config = dict(
    n_layer=12,
    d_model=256,
    n_head=4,
    n_kv_head=4,
    head_dim=64,
    d_mlp=1024,
    vocab_size=8192,
    activation='squared_relu',
    norm='rmsnorm',
    norm_place='pre',
    norm_eps=1e-06,
    positions='rope',
    rope_base=1020.0,
    rope_fraction=0.5,
    qk_norm=True,
    attn_scale=0.172,
    bias='none',
    tie_embeddings=False,
    parallel_block=False,
    extras=['some layers without attention', 'local attention windows', 'exclusive self-attention', 'normalized values'],
    init='normal',
    init_std_qkv=0.0212,
    init_std_o=0.0,
    init_std_up=0.0212,
    init_std_down=0.0,
    optimizer='muon_variant',
    lr=0.00286,
    lr_mult_down=0.7,
    beta1=0.93,
    lr_head=0.00737,
    grad_clip=2.0,
    warmup_steps=0,
    schedule='wsd',
    decay_fraction=0.694,
    decay_shape='pow',
    final_lr_fraction=0.0,
    batch_tokens=[65536, 131072, 262144],
    seq_len=512,
    doc_mask=True,
    z_loss=0.001,
    train_tokens=760000000,
    steps=5440,
    dataset='wikipedia_en',
)
Each number is 500 + 25 x the weight over the matrix's rms, rounded and kept within 0 to 999. Layers, rows and columns count from 0. Numbers have three digits each.

# layer 3 MLP down, 256x1024, rms 0.0861, rows 0-21, columns 640-767
479497543560496501475507495487522501520504524450492481514530500498503498495532492525473498501512501516499473471461486524495502494529424499463538494503500484499471505481496515491501507503481498465550513443534509495474509516522509504472497505494505480488495460499528496486498513556576487470527500517503508452465442499512510519472494504457496498507542469501484501500490492501469497473488
499494482472496500515465445477494498486425594450476466468489491495501501496490481503501462505500506463505500497469518452487528488516455456527500500501468478501469493527502518489492493504502517496495471510504502442430493466485523469470499497462484455501498485500472577530499480537455463504472500527499498484499510496486479483505495493481484498514492482496536504504468500497502502517452
485498476531500494499521465517523499460535513479497553528529503505499503501491494537471509493509503513476512493504517473485518529523575438513533501504537481501525504584501530507496492497523501482472484499538508489520515511551513571519503499561489533493508521500502507531540499475567556515508500480498552512492526506541487541508498510501482505565507475501523530497557485500490499493526
534493534534496498520522493400527503499494470488501512480526499502503502504564560518502495497497502493459471536521473493498489462471494490478527508495488491500448501476509485575493499499485523533474512494495496501481558457545459503446503502493431519499497528503535502569456509570494508547473499463501453490477485497502520485547500506517464502501492459497413498498507514506469501507486
532504501533504494523501542493452503519480489464513511481514434500500498496453463529490488500494502465484467506509521486514453489493474476508496502501493483498439512510497486550505499496524539471516502537462493528475505537448531497530499498476517498507509504505470508510540490507488476515484506506500524478528526500497496499525500503517501491478534426503479469501475505502522494490463
533492509479502502505472510549542497483527480521490525501540452498504495510455486471504490501502502508512490490463484526488517514512481544481506499499462514499559489496497484525497497494519535529542427503500498470505491477497490494525499494495492511490500520500532484480507459463533483543460497515504528513527543505488548533522501491493486496500459506501487496502495507504539498495465
504503494489500498468500511432481505534465452494510499473480541491495501490498501478510515499493501502467514513520504491464536561560532500488517500496527501498442502437502468535496501502526499458470501470519499519516472507490520471478503502486482529506498467493514484529470477500426463479523503477498457462530439500480500497540500496489427501542524491501532502502517517500495503542500
532498524481496499490567489485468503436498550491530538495520495504498498504516505527473485501494502476510540487442468495505500530476502489518532504502500481503519497551504520492506507504516498528556431536537501519491488488468517538501503499529506494502502494502525495534553521494464490452472505547500551554514473509519523510547499501505489501484484497499508509496526498496517498515490
517501481441499502542494533502493502488481551467452505483542512493504503499519555497464496506491503524492476501510469462482465495534470498460497499500508545498508497480506476506500497494488518452465442493501507494503486482523501481481501504468520528487502496497535509545530476447557492514490505380498512498467462497520494520509500499547533501490457518495505495493510478499472498500455
504504543495497505478529506505555500441474498484503539478513513505499497514459526530513512501508496466509518508506550482509507429515522550539535499501494502498483500466495468507498502505468471538514453539510497513495441493451486501526497498474484519488505444506507486470528504508513488497496495463498519501473517497557472471531500496526471505536496523499507530499472509498511502516473
499490551507497501538449470483456501545516501520532483499533486499501499507525490474515518498505505512511545524491476554518460480523503514515535499500476525493517499504501503490504508497525492464530503499550501505491513438493451530534501498475456468498501496500496492454455533460494533475492500484501484521513468504522495503468498498481437502535479518498517508504493495494526502567556
472496465516499500499559529448537502463517523539518517449483492509501503490517466505520482499498501493549524512554504505528483550556512521525501502500513528499487506467496535532509502494527499549524523477484501468555508510505502514524501496576473512494502515491555498468514480480567508501496496479495503537529513505455527550589500509523542500472511533500497491500496520499539495560534
505503561438496497514576553497511501503476555504549484473540539497504497483502450515554512494501498513474474503504468495506451483515498522519504505504524474498464508440507483503506500505466533474463515494472491492495523493522524532502500504495486470503501497496489467472508527492468533523482502485498500522527491500495485509424502497489503502487544473496544508498469473504463502468502
528494504512495495461550540498477506503468449536482442538500481505500499503481544487473458497500498507447461508484485463494460479527515477483462496497506499491454494496503502514506511497476517500449545453523487461494506509506491510544497494508492461493498406506479476522508469535458520488466497511500535528511483503464502449529496495471460499488499465497486485497491522498501505479471
487512522502501497475435498523479510499465520478481500552426505497500500504510481502525496498497502490504513490491494517518504464535461503535484500502492458499503499533503496492496496500547490499504545475506510517506518526510493492446499501528517544498495517506527444533481482518482517497492491518496520486484507504579525537487497491505538496517537507497444503501519503499528501458477
474502482466498495471532488458447502489422492484488502506501545502492502505487500504451513500506502462520503490463485486515470512463471453478548493498500528499480506433492517501499503501451515460453524559486495467458549517501447455485498500524454492506493512500493515483537453484496487480460497468498525479464504505521486520436503492500518499465481488496462487490489518497504497481509
501498464439502494498493547493507495484470513489486476459513534486506502504459521508525429498502499496459486471433490479493451481486532482476484497497444490500457502490493458442503499497478533477468421429468510477442489476527474485466506501454501490497502468486496469502533502493480509484476499548501478509495453498511503501506496493490536497510531458499482504501516447501511490530493
481502488491500498483498527533525507503528466457487478506511464506500500508519493493454477500499500500520504527483492515434552516533500511445449501501503529499488491494493496518496499503551477474483472524465505477513545503578510565506503497510533488499498480490492456489453509464516488466470501492496540443489493501483491530543498505553484503442469507499492526498455489504481507521551
524491524508502508476493496511514512518508516498471545469451517488504500501478520479537544504505503481493504423497487475469536490491514536518469497504473528501442507453506482566500502502481493468490486510475500588502482498476522481526502501492483514500509441510481490536523476511513489490468500480497443589492564504484487517523506497517531496531508503499569494493480530501487501581502
457496490507495498518508526505546501494505446491491507446492530497496501510472485496494511501503505504515498529524433511468508509460474488489522500503510527505501495477489503514502493500542517449501511519467504549522467468503484485486498507448503497498499487498448502460511402488455465436463501525503483514536503498447524533473497503510476506499536484509526499496479464496505501427476
502498517536499499575447524504430499481520496489470476495509529495499502494503521501519526500495504500478468517488553504472505451518451484485507495501502541501539495556506549487489502491515526473444528492498502500518475464520562484466504496523477520497496489498436510489524502510537482449530499480503526453436517499508496483449501501502545501485527496497537532507494484501511501507495
519506473487497497485470533508523502499556476518536482495535539495497506507504504499448519504501499557472534495543504492473481473504505574529518497500487511498523496509501534536510499504513523532564512534474499483492539470543504516492500500549546524513499489489557484483450494539531529503570495521500540457516511496516491545482501503522541504441508550501486508500564506501537502529560